From a checkpoint of a small transformer trained on Wikipedia.
Size: 13 layers, width 128, 4 heads of 32, vocabulary 1978, 3.23M parameters.
Architecture: LayerNorm before each block, learned positions, biases.
Training: 109M tokens, 6666 steps.
Each number is 50 + 10 x the weight over its row's rms, rounded and kept within 0 to 99. Layers, rows and columns count from 0. The size before them is the row's rms in percent of the matrix's.

# layer 2 MLP up, 512x128, rms 0.121, rows 355-409, columns 0-63
048:50 42 50 50 61 55 50 13 39 41 51 69 61 44 57 38 59 60 50 43 29 61 40 56 37 45 49 53 46 48 45 52 52 51 44 29 48 55 66 44 58 40 50 55 76 68 56 52 51 42 46 42 65 55 36 59 66 50 66 48 51 52 46 65
148:54 40 44 54 54 52 51 49 42 61 63 65 46 31 54 44 56 47 45 48 42 52 37 64 40 53 34 49 60 63 53 45 49 51 39 51 54 59 76 64 49 63 49 46 61 61 59 54 41 39 64 33 61 71 51 59 46 34 54 47 46 48 57 59
115:36 53 45 39 44 25 47 67 53 56 56 45 58 26 67 48 51 42 36 30 51 63 56 41 40 67 47 37 49 56 64 61 36 59 46 38 54 47 53 50 55 59 50 48 29 40 43 47 58 57 40 50 30 53 49 55 54 58 62 47 38 52 67 50
156:57 61 54 37 37 55 57 56 45 72 47 63 46 56 58 60 43 39 44 47 48 47 50 53 36 61 57 60 49 54 58 55 45 38 48 43 68 44 53 43 46 56 35 55 56 48 39 54 50 64 55 28 41 51 67 70 65 32 69 75 42 30 42 46
104:66 41 39 58 46 27 62 46 50 57 43 66 60 50 53 41 62 34 52 52 40 53 43 51 56 37 44 40 60 49 57 67 63 52 53 47 54 56 65 62 32 53 64 58 41 65 59 57 54 23 37 50 55 55 49 63 39 45 57 44 37 51 66 50
123:67 51 37 41 62 51 50 49 48 52 49 51 52 32 47 40 23 45 66 52 59 72 53 53 44 68 54 67 45 54 49 33 53 49 59 46 43 40 54 40 38 71 54 41 34 52 36 50 50 50 43 54 55 51 43 39 57 53 58 54 51 47 39 49
082:57 55 66 52 37 42 45 32 56 52 50 53 51 60 45 43 60 57 75 36 29 58 38 67 49 73 43 40 43 63 47 37 62 50 66 56 42 55 38 30 65 47 45 44 55 51 45 62 35 49 53 67 48 34 45 52 60 43 44 51 47 42 46 38
077:54 58 50 59 50 54 57 38 52 54 65 41 58 58 56 46 50 51 44 56 47 57 35 56 44 40 44 35 62 44 42 62 64 79 46 62 64 50 57 47 45 58 29 52 56 45 51 44 54 61 21 46 56 60 47 67 53 50 48 50 46 59 55 49
107:53 54 52 32 30 43 45 45 47 38 49 56 50 55 54 45 69 53 52 47 67 52 42 46 49 59 58 55 58 39 57 65 41 37 44 43 59 69 50 66 46 51 61 64 48 56 53 43 51 54 44 47 36 52 68 63 57 46 26 65 57 46 48 43
107:45 52 63 46 59 54 39 48 46 66 60 44 36 54 53 55 52 53 65 43 41 53 54 61 36 59 41 68 57 69 48 48 48 44 64 39 45 54 61 47 63 42 45 61 55 47 48 43 52 48 61 20 26 59 35 57 52 33 49 59 44 37 40 44
100:50 35 43 56 38 55 32 43 43 60 38 53 73 33 64 53 48 52 46 71 62 64 46 68 45 42 62 55 58 57 51 50 61 57 44 51 63 61 64 75 51 66 37 64 47 43 46 43 70 55 44 42 59 53 52 42 52 51 48 57 33 39 58 53
033:65 51 43 45 63 44 47 42 57 47 41 64 57 69 57 49 54 45 46 58 47 42 50 44 51 50 44 54 61 56 72 49 62 52 48 43 37 38 52 56 43 69 41 56 51 62 59 37 55 31 55 61 57 56 47 67 48 54 34 42 55 49 53 57
123:56 66 49 52 58 38 58 58 59 46 55 51 49 50 62 34 53 51 39 45 48 56 58 51 44 60 31 44 58 45 38 55 53 61 47 50 60 56 62 42 48 58 57 51 47 42 45 49 79 65 52 73 44 58 63 57 54 59 46 58 52 48 57 46
058:43 41 48 32 47 32 40 45 60 55 35 65 57 42 68 42 47 58 62 69 38 54 45 67 52 50 64 48 62 52 59 51 57 50 51 65 53 46 56 44 51 59 52 41 64 41 59 63 35 46 38 49 57 57 60 43 58 50 41 60 60 44 63 53
126:55 68 53 49 52 39 43 41 41 52 51 66 41 32 42 41 49 54 70 44 42 43 52 37 60 58 50 74 49 45 35 52 46 43 48 58 63 58 42 36 54 57 34 60 62 40 47 72 39 50 60 53 39 64 60 61 45 40 51 65 63 53 51 41
091:35 45 49 40 40 56 46 69 55 62 50 52 43 43 44 60 54 40 41 49 65 46 46 63 48 35 56 51 38 63 67 39 73 59 56 35 45 44 67 54 35 49 50 53 52 31 44 53 82 34 26 41 39 51 56 63 49 60 46 47 57 66 50 57
100:44 47 52 48 50 56 58 46 58 36 28 55 73 57 32 52 46 35 46 45 64 47 50 53 44 39 56 41 29 60 66 56 63 46 44 53 60 33 55 66 51 57 38 52 47 49 54 50 61 38 42 45 46 49 64 49 38 76 43 42 41 57 60 33
075:64 48 41 49 41 60 54 49 59 30 68 42 44 37 60 65 51 56 50 64 46 53 64 51 47 36 49 50 60 46 60 45 59 54 46 46 51 52 57 65 55 72 40 28 45 44 54 32 55 70 54 55 33 49 40 37 55 58 45 48 49 51 60 32
081:54 55 41 49 61 31 41 52 37 49 55 40 60 27 55 41 49 45 47 58 43 62 49 61 47 58 33 73 62 60 54 34 32 51 40 39 51 61 56 52 72 56 42 68 45 65 53 43 59 49 57 58 46 72 53 45 51 52 56 47 58 61 41 57
072:57 63 37 64 38 38 47 43 47 68 58 50 43 68 44 71 39 38 59 43 35 65 40 54 31 52 41 46 51 46 63 56 66 58 45 53 64 31 49 43 43 48 40 67 54 31 44 55 39 55 46 42 35 60 53 61 59 49 47 51 49 54 49 44
054:42 44 42 46 64 62 36 33 48 34 52 68 62 43 62 47 53 41 55 28 54 69 45 62 43 58 46 29 50 63 50 47 62 60 42 57 64 49 69 50 46 71 43 50 54 49 54 33 56 52 48 59 69 52 45 52 55 43 35 62 49 64 27 44
170:56 55 57 43 55 28 56 60 35 54 61 58 37 37 44 63 65 50 63 54 33 50 52 47 51 53 57 55 30 46 36 47 28 48 53 48 47 29 47 38 48 51 58 40 63 61 30 46 64 71 46 62 35 57 42 51 48 41 58 59 55 66 49 33
062:46 51 49 59 43 59 41 42 49 40 37 41 53 65 38 57 46 48 44 49 53 49 50 54 42 50 58 53 60 49 65 47 55 43 83 42 46 50 35 49 59 54 55 43 46 47 45 49 53 48 57 53 41 46 41 50 58 54 25 59 48 38 40 31
121:62 35 45 84 69 50 40 35 35 46 62 53 54 42 62 53 47 43 43 42 64 56 47 61 51 53 67 49 48 30 49 49 55 18 56 58 28 61 60 54 53 46 64 41 39 57 57 54 45 51 49 36 42 55 59 59 60 37 55 39 52 43 47 63
083:36 43 48 40 53 58 41 68 61 62 46 48 57 32 40 66 39 39 46 53 43 54 49 53 53 57 52 43 48 72 51 45 48 73 36 36 48 45 58 60 58 61 44 47 48 46 40 54 56 34 56 34 57 55 56 43 61 58 68 62 49 40 48 56
087:45 40 55 68 31 69 47 49 51 59 72 50 61 37 42 52 42 40 40 48 53 51 39 58 44 39 44 50 56 48 40 55 44 67 58 48 41 55 56 62 64 59 58 53 69 57 38 26 57 60 55 40 56 56 43 54 63 45 53 48 42 60 48 58
061:43 41 44 48 53 73 59 25 44 44 58 65 61 51 65 41 51 56 55 40 32 56 47 54 39 46 39 44 58 50 52 58 62 56 54 38 48 47 61 31 61 45 54 58 84 63 60 50 57 36 45 51 62 48 33 62 69 43 64 54 43 54 35 60
095:61 55 45 61 49 64 59 33 28 41 52 67 60 59 44 46 46 35 37 41 66 57 59 59 41 54 62 50 37 43 64 55 32 52 44 60 65 32 56 48 47 31 45 48 46 40 52 40 53 45 45 43 33 63 39 55 57 49 61 44 34 51 46 60
052:55 59 59 71 59 41 52 44 53 45 64 70 41 43 44 61 45 40 60 60 54 47 44 54 36 69 64 42 53 53 56 48 56 54 61 39 51 53 44 54 32 49 78 63 39 52 61 58 51 48 44 46 30 45 58 61 59 47 62 63 40 56 33 45
113:52 50 48 34 51 49 44 57 37 44 45 33 36 67 51 45 38 63 36 59 49 53 43 68 26 56 45 51 72 44 60 55 61 47 55 45 46 35 46 43 54 42 63 35 39 48 35 36 55 56 50 57 35 49 46 36 48 59 30 45 50 47 28 40
145:56 52 52 51 77 57 47 43 52 40 37 51 55 51 43 47 55 49 61 43 44 43 37 33 53 54 47 48 50 37 49 60 60 53 36 56 43 40 63 44 50 58 23 53 38 46 47 54 24 22 35 58 45 58 65 56 69 57 33 47 47 45 29 63
083:58 62 49 61 52 65 50 42 49 49 54 63 48 58 42 44 51 55 46 43 39 39 47 49 45 45 38 32 45 39 58 65 61 41 58 33 74 37 45 50 51 59 57 48 48 56 42 32 57 58 21 43 48 45 52 55 46 62 46 53 46 57 59 53
106:53 55 49 33 49 57 51 41 53 53 41 46 46 49 44 53 73 50 75 46 58 47 63 47 60 45 64 65 70 50 57 55 68 49 68 46 44 42 46 53 66 48 54 71 53 49 57 57 59 51 66 56 52 53 49 56 52 53 47 50 50 55 51 34
065:38 62 46 65 56 55 60 45 51 66 61 44 65 12 39 51 38 31 47 57 33 55 41 56 48 42 50 61 42 59 50 47 54 61 57 39 47 38 66 53 56 52 30 53 53 55 35 63 50 66 45 49 57 61 44 62 52 48 55 57 42 61 53 71
131:47 68 42 63 50 62 54 46 39 60 59 47 56 53 46 60 46 51 59 47 49 49 41 24 45 54 40 41 71 64 35 49 40 56 41 39 39 49 62 57 50 50 39 59 44 51 35 37 57 42 41 38 51 57 55 58 65 72 42 52 44 42 46 29
092:54 53 46 57 47 55 44 57 47 50 61 41 65 56 62 44 37 65 36 56 59 59 44 70 38 55 46 69 53 36 62 54 72 54 66 44 67 59 41 45 50 48 66 44 46 33 38 49 53 56 36 46 47 58 40 42 57 54 46 39 44 46 52 43
086:55 55 50 49 41 51 50 48 45 53 44 32 66 43 36 46 63 62 36 65 47 41 47 53 59 38 39 46 38 31 38 39 66 61 49 42 49 53 57 69 58 49 29 59 60 51 40 73 51 81 39 46 51 61 55 55 50 50 43 39 46 63 57 51
088:39 57 68 50 37 41 65 57 53 45 61 30 58 54 49 41 54 49 33 41 49 52 59 44 60 44 52 56 50 36 50 56 39 56 51 45 31 51 58 57 61 40 50 34 38 31 43 42 66 48 43 47 64 41 39 58 44 60 57 39 34 69 49 40
071:69 62 38 53 43 60 51 37 57 35 55 51 27 64 29 40 51 19 66 38 46 50 51 42 50 49 53 60 61 55 46 65 58 45 51 46 59 45 52 46 34 55 53 46 56 43 46 44 54 36 42 49 45 52 25 61 50 45 53 27 46 56 48 51
187:60 50 68 62 81 52 56 54 33 29 49 59 53 37 46 46 50 65 44 69 63 62 55 70 51 56 50 51 46 52 48 54 57 43 57 34 41 67 50 55 44 34 50 56 45 54 37 41 55 37 45 40 53 50 48 49 68 53 48 60 35 60 49 44
095:49 58 50 59 52 52 53 56 47 53 47 44 71 42 50 54 49 61 70 58 58 43 51 69 58 50 54 59 43 71 65 47 65 52 51 46 45 31 55 66 47 70 43 53 44 51 55 56 49 34 64 51 60 42 57 58 54 66 54 55 50 50 54 52
137:48 49 52 47 53 28 41 53 62 51 49 60 38 45 65 49 55 50 55 43 49 37 50 48 49 47 46 54 74 51 33 47 40 29 61 57 42 69 54 54 44 60 61 58 46 38 63 51 38 34 37 30 45 59 59 67 57 35 53 47 36 48 46 46
111:33 63 42 43 51 37 62 56 55 42 50 37 43 52 55 45 64 52 58 37 45 54 64 51 66 44 56 17 48 62 50 51 48 36 55 63 60 55 60 56 40 69 47 68 36 51 42 34 29 35 55 58 50 45 53 63 51 68 66 52 45 47 50 29
056:49 44 54 31 57 35 39 43 48 53 37 63 52 59 43 38 55 50 58 55 34 38 54 54 49 50 41 38 71 60 46 65 63 36 66 54 58 37 47 61 66 60 42 59 39 32 60 62 55 33 32 46 46 48 51 52 45 36 51 44 45 44 44 41
086:26 55 47 66 52 61 58 58 59 62 55 60 58 32 41 69 40 46 50 58 69 58 47 54 47 47 43 47 46 50 58 67 61 32 48 60 49 63 55 66 32 63 58 48 47 46 52 48 43 46 65 46 65 51 48 68 54 65 38 57 44 60 60 60
061:41 52 56 40 41 43 39 42 46 59 58 62 55 40 42 65 41 49 34 66 56 43 48 64 37 54 66 64 55 46 40 57 45 47 36 37 60 50 61 62 61 52 50 47 49 53 50 55 56 50 42 37 46 57 37 57 53 39 31 41 65 40 63 50
167:51 49 49 43 50 38 43 40 58 60 40 51 49 47 56 59 29 49 37 61 21 47 46 58 39 62 53 61 47 44 47 40 63 56 62 49 49 57 54 54 64 78 54 56 36 46 57 53 51 39 29 58 59 51 49 37 23 54 53 47 56 49 46 49
050:40 43 34 49 39 56 38 32 69 58 58 61 43 36 51 61 59 52 50 70 47 45 41 42 49 26 53 42 53 34 56 48 65 39 52 64 52 54 49 60 47 70 42 58 45 58 44 58 41 46 52 37 45 58 45 62 71 46 41 62 55 70 54 53
089:65 45 48 46 63 55 45 48 53 59 49 26 58 45 47 37 46 52 55 60 55 58 41 66 55 43 51 71 57 47 59 59 55 56 51 59 35 38 51 42 48 59 43 28 47 46 57 71 62 45 41 60 42 52 46 44 46 63 51 51 60 43 60 45
067:51 48 56 42 34 46 49 65 52 56 69 52 51 49 61 52 44 54 60 66 38 48 51 52 47 47 72 72 46 58 49 46 56 36 44 37 46 45 51 69 47 50 51 51 53 47 69 61 60 37 59 44 59 66 69 60 50 47 34 46 61 48 65 62
113:36 66 45 42 48 44 35 57 52 39 49 58 60 40 58 51 58 58 55 54 70 56 56 54 59 44 49 68 49 42 58 59 44 23 45 46 59 38 55 62 50 41 50 53 42 41 42 54 49 41 40 20 55 49 50 64 57 37 65 61 45 37 56 43
044:50 28 43 42 36 48 52 53 49 51 58 42 34 38 47 34 40 53 27 44 51 57 31 63 46 51 44 32 61 45 56 42 46 68 52 43 39 50 62 62 55 51 39 46 72 48 49 50 34 57 54 33 41 54 47 50 59 44 53 44 47 51 32 39
047:56 56 55 37 49 50 44 61 51 65 44 63 70 42 53 35 57 30 41 50 40 58 41 50 49 51 50 58 40 71 48 52 38 53 44 59 34 34 62 50 59 43 36 39 52 46 51 36 54 44 52 46 39 69 51 45 53 59 61 54 43 44 51 48
089:59 53 56 48 64 55 54 16 54 31 40 50 52 30 38 46 53 50 54 46 46 60 47 50 46 45 45 68 64 51 52 44 49 39 52 63 51 47 58 46 42 67 46 19 48 55 43 45 50 38 42 68 49 54 43 71 49 62 51 44 48 47 45 38
131:57 39 50 47 38 58 37 26 68 58 57 44 45 55 41 39 46 43 55 49 67 39 41 47 39 39 56 38 46 44 36 36 43 49 48 58 50 74 47 48 57 55 51 26 40 47 49 56 44 51 42 46 41 56 43 60 59 47 51 57 44 56 48 68
# layer 2 MLP down (transposed), 512x128, rms 0.0564, rows 355-408, columns 0-63
055:54 48 44 56 56 45 55 10 43 39 52 71 61 42 57 36 60 49 57 42 26 57 44 52 36 40 54 55 51 54 43 54 47 55 45 30 48 54 64 46 54 45 51 55 68 59 55 41 58 36 42 48 61 51 41 68 68 41 63 52 50 55 49 63
175:69 54 53 39 45 44 54 64 50 61 52 61 37 54 65 58 44 28 39 46 45 56 52 48 60 48 37 33 42 37 57 56 54 50 45 41 48 67 39 50 44 44 70 59 26 50 44 50 46 52 36 57 47 40 57 56 43 39 67 41 36 55 51 39
119:27 52 45 36 45 29 52 65 56 53 59 43 53 20 60 49 44 42 36 33 47 61 58 38 35 63 46 38 46 49 63 56 37 63 51 37 49 45 55 47 57 59 50 50 43 41 45 49 62 55 43 56 36 57 56 55 58 57 48 48 39 51 67 47
188:57 57 53 36 40 47 54 63 43 75 49 49 46 48 48 69 28 30 41 48 53 56 36 61 33 59 51 37 37 50 55 57 48 56 43 43 64 47 57 34 55 47 37 65 54 43 49 49 56 69 52 40 38 57 53 58 63 32 56 67 43 26 46 55
121:50 45 51 51 49 66 70 53 44 51 46 56 53 28 43 53 33 63 50 46 58 42 85 49 57 71 36 62 47 56 54 42 44 61 40 37 44 61 62 40 48 69 45 60 50 52 35 50 44 44 46 51 42 43 38 44 65 59 50 47 73 45 52 44
097:31 50 67 62 37 46 49 48 55 56 47 51 49 71 51 53 78 59 34 43 34 35 47 45 58 35 47 48 50 48 52 67 41 41 50 58 60 56 41 52 59 29 46 56 63 50 72 52 47 46 63 43 52 49 53 67 30 60 46 47 39 62 55 46
074:35 51 29 50 61 49 53 71 34 42 43 54 44 43 51 53 37 33 28 60 58 40 61 32 52 20 51 54 48 38 59 68 48 51 50 57 47 47 73 70 37 52 62 58 45 50 48 46 53 44 45 33 52 77 53 47 46 51 56 49 57 59 58 54
082:51 50 47 51 41 50 55 31 50 51 61 40 52 50 60 47 48 49 51 51 50 50 30 43 40 43 52 41 45 41 30 60 57 74 45 62 59 46 53 43 44 58 31 50 58 50 56 44 54 58 20 43 50 63 45 78 56 49 49 48 47 61 52 51
104:54 62 46 37 32 45 49 42 52 45 52 50 56 60 43 49 72 55 46 44 65 48 38 50 50 60 56 54 60 36 64 65 44 35 46 43 51 58 54 72 47 46 56 53 55 52 47 40 46 46 38 47 43 48 60 55 51 37 40 68 47 52 52 54
109:33 36 66 55 50 46 48 43 51 65 58 42 44 53 57 50 43 55 71 40 53 54 48 65 35 64 55 60 49 59 45 49 57 48 67 41 48 52 67 41 59 47 43 71 54 46 56 43 47 47 54 26 36 53 32 49 50 43 51 55 54 35 57 49
108:45 36 38 60 36 49 40 35 48 57 31 54 59 27 53 58 46 43 50 64 51 58 52 63 58 34 57 44 53 53 42 43 58 61 47 51 56 56 61 71 45 72 33 62 56 48 52 46 73 52 45 42 51 53 47 44 57 53 44 61 39 43 60 49
036:36 56 57 63 51 51 52 52 36 60 59 41 60 41 65 46 55 39 59 42 49 57 50 57 70 39 34 36 39 46 43 57 46 40 48 58 74 51 51 55 34 48 65 42 47 49 44 49 36 65 52 45 53 39 60 43 55 36 70 56 50 78 37 48
143:41 42 45 44 58 37 46 63 63 49 55 41 55 56 59 33 55 51 48 38 55 50 54 54 38 51 47 38 46 39 35 51 37 57 45 54 50 39 48 37 54 57 45 52 59 42 50 40 60 65 55 84 34 66 57 51 57 56 38 55 59 41 59 49
059:48 52 51 63 52 67 63 53 35 51 66 36 47 53 41 66 51 42 48 30 62 46 68 28 61 46 42 42 42 42 40 42 46 44 42 46 55 60 56 49 43 46 53 55 30 54 46 53 57 58 61 60 37 36 52 66 37 50 53 39 46 48 43 51
108:45 51 29 51 31 56 52 55 49 48 50 34 50 63 41 55 63 51 22 60 52 54 51 52 41 46 48 32 56 41 60 48 57 51 39 47 34 59 68 65 37 42 71 35 51 57 63 49 58 50 43 52 52 40 45 56 58 66 52 45 33 47 48 51
101:29 50 45 37 35 60 43 67 51 61 57 43 46 37 36 57 48 43 48 43 49 50 37 64 49 46 57 46 26 61 65 29 80 56 55 41 46 52 63 47 35 50 52 55 54 43 47 57 74 32 22 59 35 50 59 56 51 51 59 47 60 57 65 47
101:32 52 56 47 56 61 58 47 61 42 24 50 57 58 28 57 40 36 50 40 58 42 46 48 43 39 52 43 22 55 54 65 61 50 53 51 55 42 47 57 49 58 40 55 62 55 63 42 56 44 51 47 33 39 66 38 33 60 45 44 39 56 52 26
080:65 46 39 48 46 53 56 51 57 35 64 50 29 33 56 73 46 61 53 59 40 59 73 38 52 32 50 48 60 58 58 40 52 41 59 53 54 47 57 66 55 66 47 26 50 56 56 37 47 65 54 69 43 39 39 33 48 60 46 48 50 51 58 33
089:50 52 40 54 60 34 45 44 38 49 60 43 53 34 51 39 47 47 48 55 46 60 54 63 48 59 40 61 60 56 48 29 32 47 32 45 54 52 51 54 71 47 44 66 53 68 46 32 54 48 61 59 54 75 50 47 53 54 60 48 64 63 42 52
079:48 49 50 68 46 59 40 44 61 67 53 22 47 73 39 64 44 52 51 51 34 47 20 48 32 74 54 48 45 58 46 61 62 57 57 64 46 39 45 53 56 46 52 60 51 26 56 57 35 53 61 38 70 55 48 50 52 52 45 46 51 50 59 51
058:54 42 31 53 67 44 40 31 54 31 54 71 57 42 62 48 51 33 56 37 46 64 39 50 43 58 56 43 48 64 50 43 59 56 36 50 53 42 74 51 50 77 49 53 55 53 51 39 58 44 51 67 63 46 41 56 58 34 43 61 60 65 41 39
160:47 71 43 56 50 71 48 46 60 44 40 34 58 60 53 34 36 46 43 35 57 40 50 44 52 40 46 64 67 41 55 55 73 57 46 45 57 65 56 69 51 42 40 67 33 40 63 63 36 34 57 45 57 54 65 55 51 61 51 50 50 41 54 58
056:59 61 59 52 55 45 47 66 50 56 63 48 51 45 58 27 54 51 44 57 49 54 50 48 56 50 43 47 58 46 23 61 49 58 12 51 47 54 77 57 52 45 52 50 47 47 49 54 51 44 45 51 60 54 51 48 46 44 71 41 45 61 59 71
139:61 29 45 77 75 48 52 48 37 40 51 41 57 48 53 63 58 40 44 56 53 42 29 60 64 53 79 52 56 41 47 47 52 30 64 55 40 58 53 56 54 59 58 41 54 54 48 46 42 48 50 27 51 47 51 61 57 40 49 27 47 47 52 57
071:67 53 53 54 46 45 57 32 43 48 50 52 47 66 60 29 65 69 52 53 52 49 46 54 42 50 44 63 56 41 49 62 50 36 62 65 52 52 43 41 46 45 57 45 48 48 63 52 37 65 42 63 49 50 41 57 35 48 40 29 47 61 49 55
113:37 44 49 65 32 53 41 38 52 47 72 51 59 34 46 54 38 39 47 35 47 46 39 56 51 39 48 45 51 45 35 55 48 63 62 40 42 48 49 59 55 61 44 55 59 57 45 32 65 48 51 49 49 62 45 63 67 42 48 49 45 59 52 51
068:42 44 41 49 50 60 54 21 50 38 58 66 61 47 63 40 54 48 63 39 28 53 49 50 37 43 46 51 56 57 46 59 52 58 53 37 44 48 57 33 53 52 53 57 72 58 56 42 64 31 42 53 62 44 35 68 69 40 57 61 39 56 37 58
102:49 47 57 55 41 56 47 42 47 41 50 58 52 69 35 58 57 41 38 45 54 24 56 50 49 65 70 43 48 47 44 42 33 53 71 54 61 30 67 50 63 53 50 50 44 62 58 19 36 54 54 44 52 45 44 49 46 59 47 48 48 39 37 56
055:42 39 54 42 58 47 48 38 58 45 53 43 44 52 38 54 50 64 32 62 61 35 57 57 48 73 48 44 52 58 50 45 44 48 54 48 41 65 59 48 53 61 36 42 46 66 61 62 37 48 24 65 33 46 43 41 47 58 49 48 55 43 32 41
107:41 55 59 50 54 59 57 54 37 54 46 34 36 57 49 53 36 58 47 66 49 61 40 79 40 52 45 48 82 46 67 61 53 51 50 60 50 53 41 42 58 48 65 35 43 51 43 47 51 45 48 60 54 43 48 41 43 54 53 40 56 57 28 46
151:61 53 57 55 69 49 46 45 60 34 44 54 52 44 34 53 47 48 64 54 55 39 40 32 54 47 58 54 48 33 43 66 45 48 49 64 49 52 54 52 59 52 52 40 53 43 43 39 32 34 52 48 46 51 68 42 69 58 59 60 49 54 35 53
085:67 58 50 51 57 58 58 40 52 56 59 79 50 48 42 43 47 64 50 43 49 31 48 46 34 38 39 38 52 46 66 70 45 50 49 49 62 41 46 45 41 50 55 43 47 54 51 37 53 56 21 58 46 41 59 49 50 45 42 52 56 49 53 45
084:50 52 50 66 49 50 59 65 39 42 65 58 49 45 57 40 33 53 33 55 44 48 42 49 51 55 38 43 38 53 37 40 37 49 32 58 58 60 53 46 35 49 42 25 52 51 45 48 46 44 35 44 48 45 54 53 47 41 56 54 57 44 53 63
081:39 55 36 57 54 48 61 43 57 63 64 49 67 16 43 59 35 26 52 45 30 51 38 53 44 41 51 60 50 57 49 52 55 52 58 40 43 47 65 50 51 57 36 57 52 51 38 55 58 63 43 54 50 62 50 69 58 50 52 64 48 59 51 71
147:61 24 51 37 45 52 54 56 48 56 54 40 46 54 57 54 51 47 61 49 37 53 43 33 45 47 48 52 48 48 54 20 41 69 31 65 40 42 72 56 58 46 43 59 36 48 46 52 41 34 42 43 53 46 63 51 58 61 38 41 55 40 44 42
078:42 61 56 55 69 43 46 63 61 47 53 29 42 57 63 46 47 60 37 51 42 56 63 60 53 58 53 60 56 51 61 58 66 53 56 56 54 49 37 40 41 35 70 45 32 41 57 53 45 58 34 38 50 55 47 31 35 54 56 35 63 44 53 33
086:58 52 44 47 42 48 56 46 45 61 41 36 62 40 46 49 59 70 40 55 48 37 51 49 59 35 49 55 40 33 33 35 70 54 51 49 49 47 50 63 57 46 34 55 54 52 49 58 53 82 32 46 49 64 55 53 55 50 48 42 52 62 56 50
073:65 41 32 50 65 62 45 38 48 59 43 64 42 47 40 60 49 55 73 60 56 50 35 59 40 56 47 52 53 53 39 48 54 43 47 55 63 52 41 37 43 62 55 60 61 64 60 51 31 49 61 51 38 58 65 37 48 44 53 59 69 32 44 60
071:35 49 49 49 48 71 50 47 57 44 58 38 56 57 40 48 54 43 56 59 52 42 59 49 52 58 45 58 45 50 48 43 47 50 57 40 43 50 52 44 63 43 43 57 58 40 45 39 48 73 41 38 49 49 39 57 55 63 35 60 40 52 30 57
171:56 50 58 42 42 40 42 57 43 41 56 44 47 53 56 38 58 67 57 83 43 50 61 60 78 49 47 37 64 38 43 71 57 42 48 36 39 50 27 56 45 39 66 41 48 39 42 40 56 33 47 53 54 47 58 65 41 36 44 47 45 35 59 67
069:53 46 52 44 48 46 52 46 46 52 55 55 41 58 54 43 51 34 33 51 51 66 44 28 41 51 46 44 54 30 33 51 43 50 53 56 61 53 50 37 51 25 59 47 53 51 48 47 48 67 37 53 40 66 47 39 50 39 48 44 47 49 53 51
165:47 29 40 47 62 31 49 52 71 56 52 49 46 37 65 65 46 47 55 55 66 40 53 61 45 34 37 53 67 47 42 32 33 46 62 66 42 54 39 35 39 63 49 52 51 54 51 59 52 42 51 42 48 51 58 42 60 47 44 50 66 54 37 47
087:82 42 58 61 46 62 47 35 44 56 51 61 61 47 44 54 36 45 52 59 52 44 34 50 26 56 44 70 48 35 49 47 51 57 39 43 51 43 45 42 63 30 49 43 57 49 53 61 68 65 52 41 50 64 52 34 59 36 42 50 53 55 43 69
061:54 61 61 52 72 57 60 55 46 53 49 63 60 52 41 43 38 58 54 49 37 61 48 56 41 35 58 43 52 66 30 60 76 35 54 63 52 44 56 51 44 54 35 44 32 29 36 65 55 75 47 52 59 47 42 50 53 45 63 48 39 50 49 60
080:79 44 59 39 53 48 40 45 44 38 42 40 52 59 67 22 67 64 51 51 39 40 48 43 49 55 60 47 58 49 42 40 45 67 45 46 47 47 47 40 65 39 45 48 57 56 50 50 54 55 31 61 44 51 53 37 45 38 53 42 60 45 36 45
063:57 43 42 53 59 61 54 54 56 38 37 45 45 55 57 42 57 62 60 37 55 54 62 32 65 48 26 30 42 61 62 39 54 49 60 53 44 50 33 42 44 46 52 55 51 50 48 48 48 56 58 56 60 42 72 36 50 56 55 52 40 56 39 53
149:62 40 55 50 58 50 60 61 37 34 67 39 56 61 46 46 67 56 62 46 70 52 46 44 75 32 55 27 62 57 58 43 44 47 34 42 48 37 70 49 47 29 42 40 48 48 44 50 48 58 75 50 48 51 58 47 67 37 36 43 50 44 59 49
048:47 50 70 73 67 67 60 44 52 67 41 57 43 56 33 61 42 61 52 57 54 56 51 50 43 61 51 46 51 53 42 42 47 68 46 47 41 55 61 39 63 58 39 47 52 52 41 59 70 56 45 77 47 35 46 33 38 62 55 46 48 39 51 41
075:27 55 56 48 48 50 52 52 47 47 57 74 48 51 58 74 54 47 61 49 54 43 70 36 59 56 52 38 44 43 46 38 50 45 44 49 56 58 60 52 51 35 57 63 52 51 44 49 33 61 63 50 55 51 61 58 56 39 57 57 42 55 46 55
064:56 54 42 54 71 43 54 37 42 45 41 56 48 39 47 58 59 45 38 43 60 53 51 39 68 48 26 29 47 38 59 49 35 63 53 54 54 55 58 38 51 58 55 47 45 50 45 45 41 70 39 67 38 35 32 45 46 46 58 56 35 46 48 39
095:66 38 59 63 51 55 62 50 39 63 43 37 52 57 45 47 41 44 48 51 37 46 47 52 40 46 49 31 52 63 35 30 61 72 51 48 41 60 49 44 54 62 47 42 52 57 52 56 44 63 67 70 48 45 57 34 48 60 41 43 56 68 45 61
049:49 38 43 51 31 41 55 45 52 48 60 41 48 44 60 34 33 51 39 35 58 57 29 60 51 54 52 35 61 41 46 39 51 59 59 42 46 54 57 60 56 49 56 59 54 60 49 46 43 47 49 39 43 53 50 49 64 39 53 43 42 59 43 40
048:74 51 62 58 46 59 51 68 54 63 60 43 64 50 48 54 39 44 44 62 41 62 59 44 69 42 47 43 50 53 39 59 49 40 46 43 62 55 54 55 54 34 60 42 57 44 37 46 56 43 43 45 40 69 46 44 27 52 62 63 43 54 62 48
092:61 41 62 49 59 43 47 10 55 31 42 62 49 35 42 45 53 40 52 43 47 64 46 44 44 41 52 49 68 57 53 45 52 32 53 54 45 44 57 55 40 59 52 34 54 54 43 46 50 36 42 60 56 52 47 73 49 60 59 40 50 46 52 33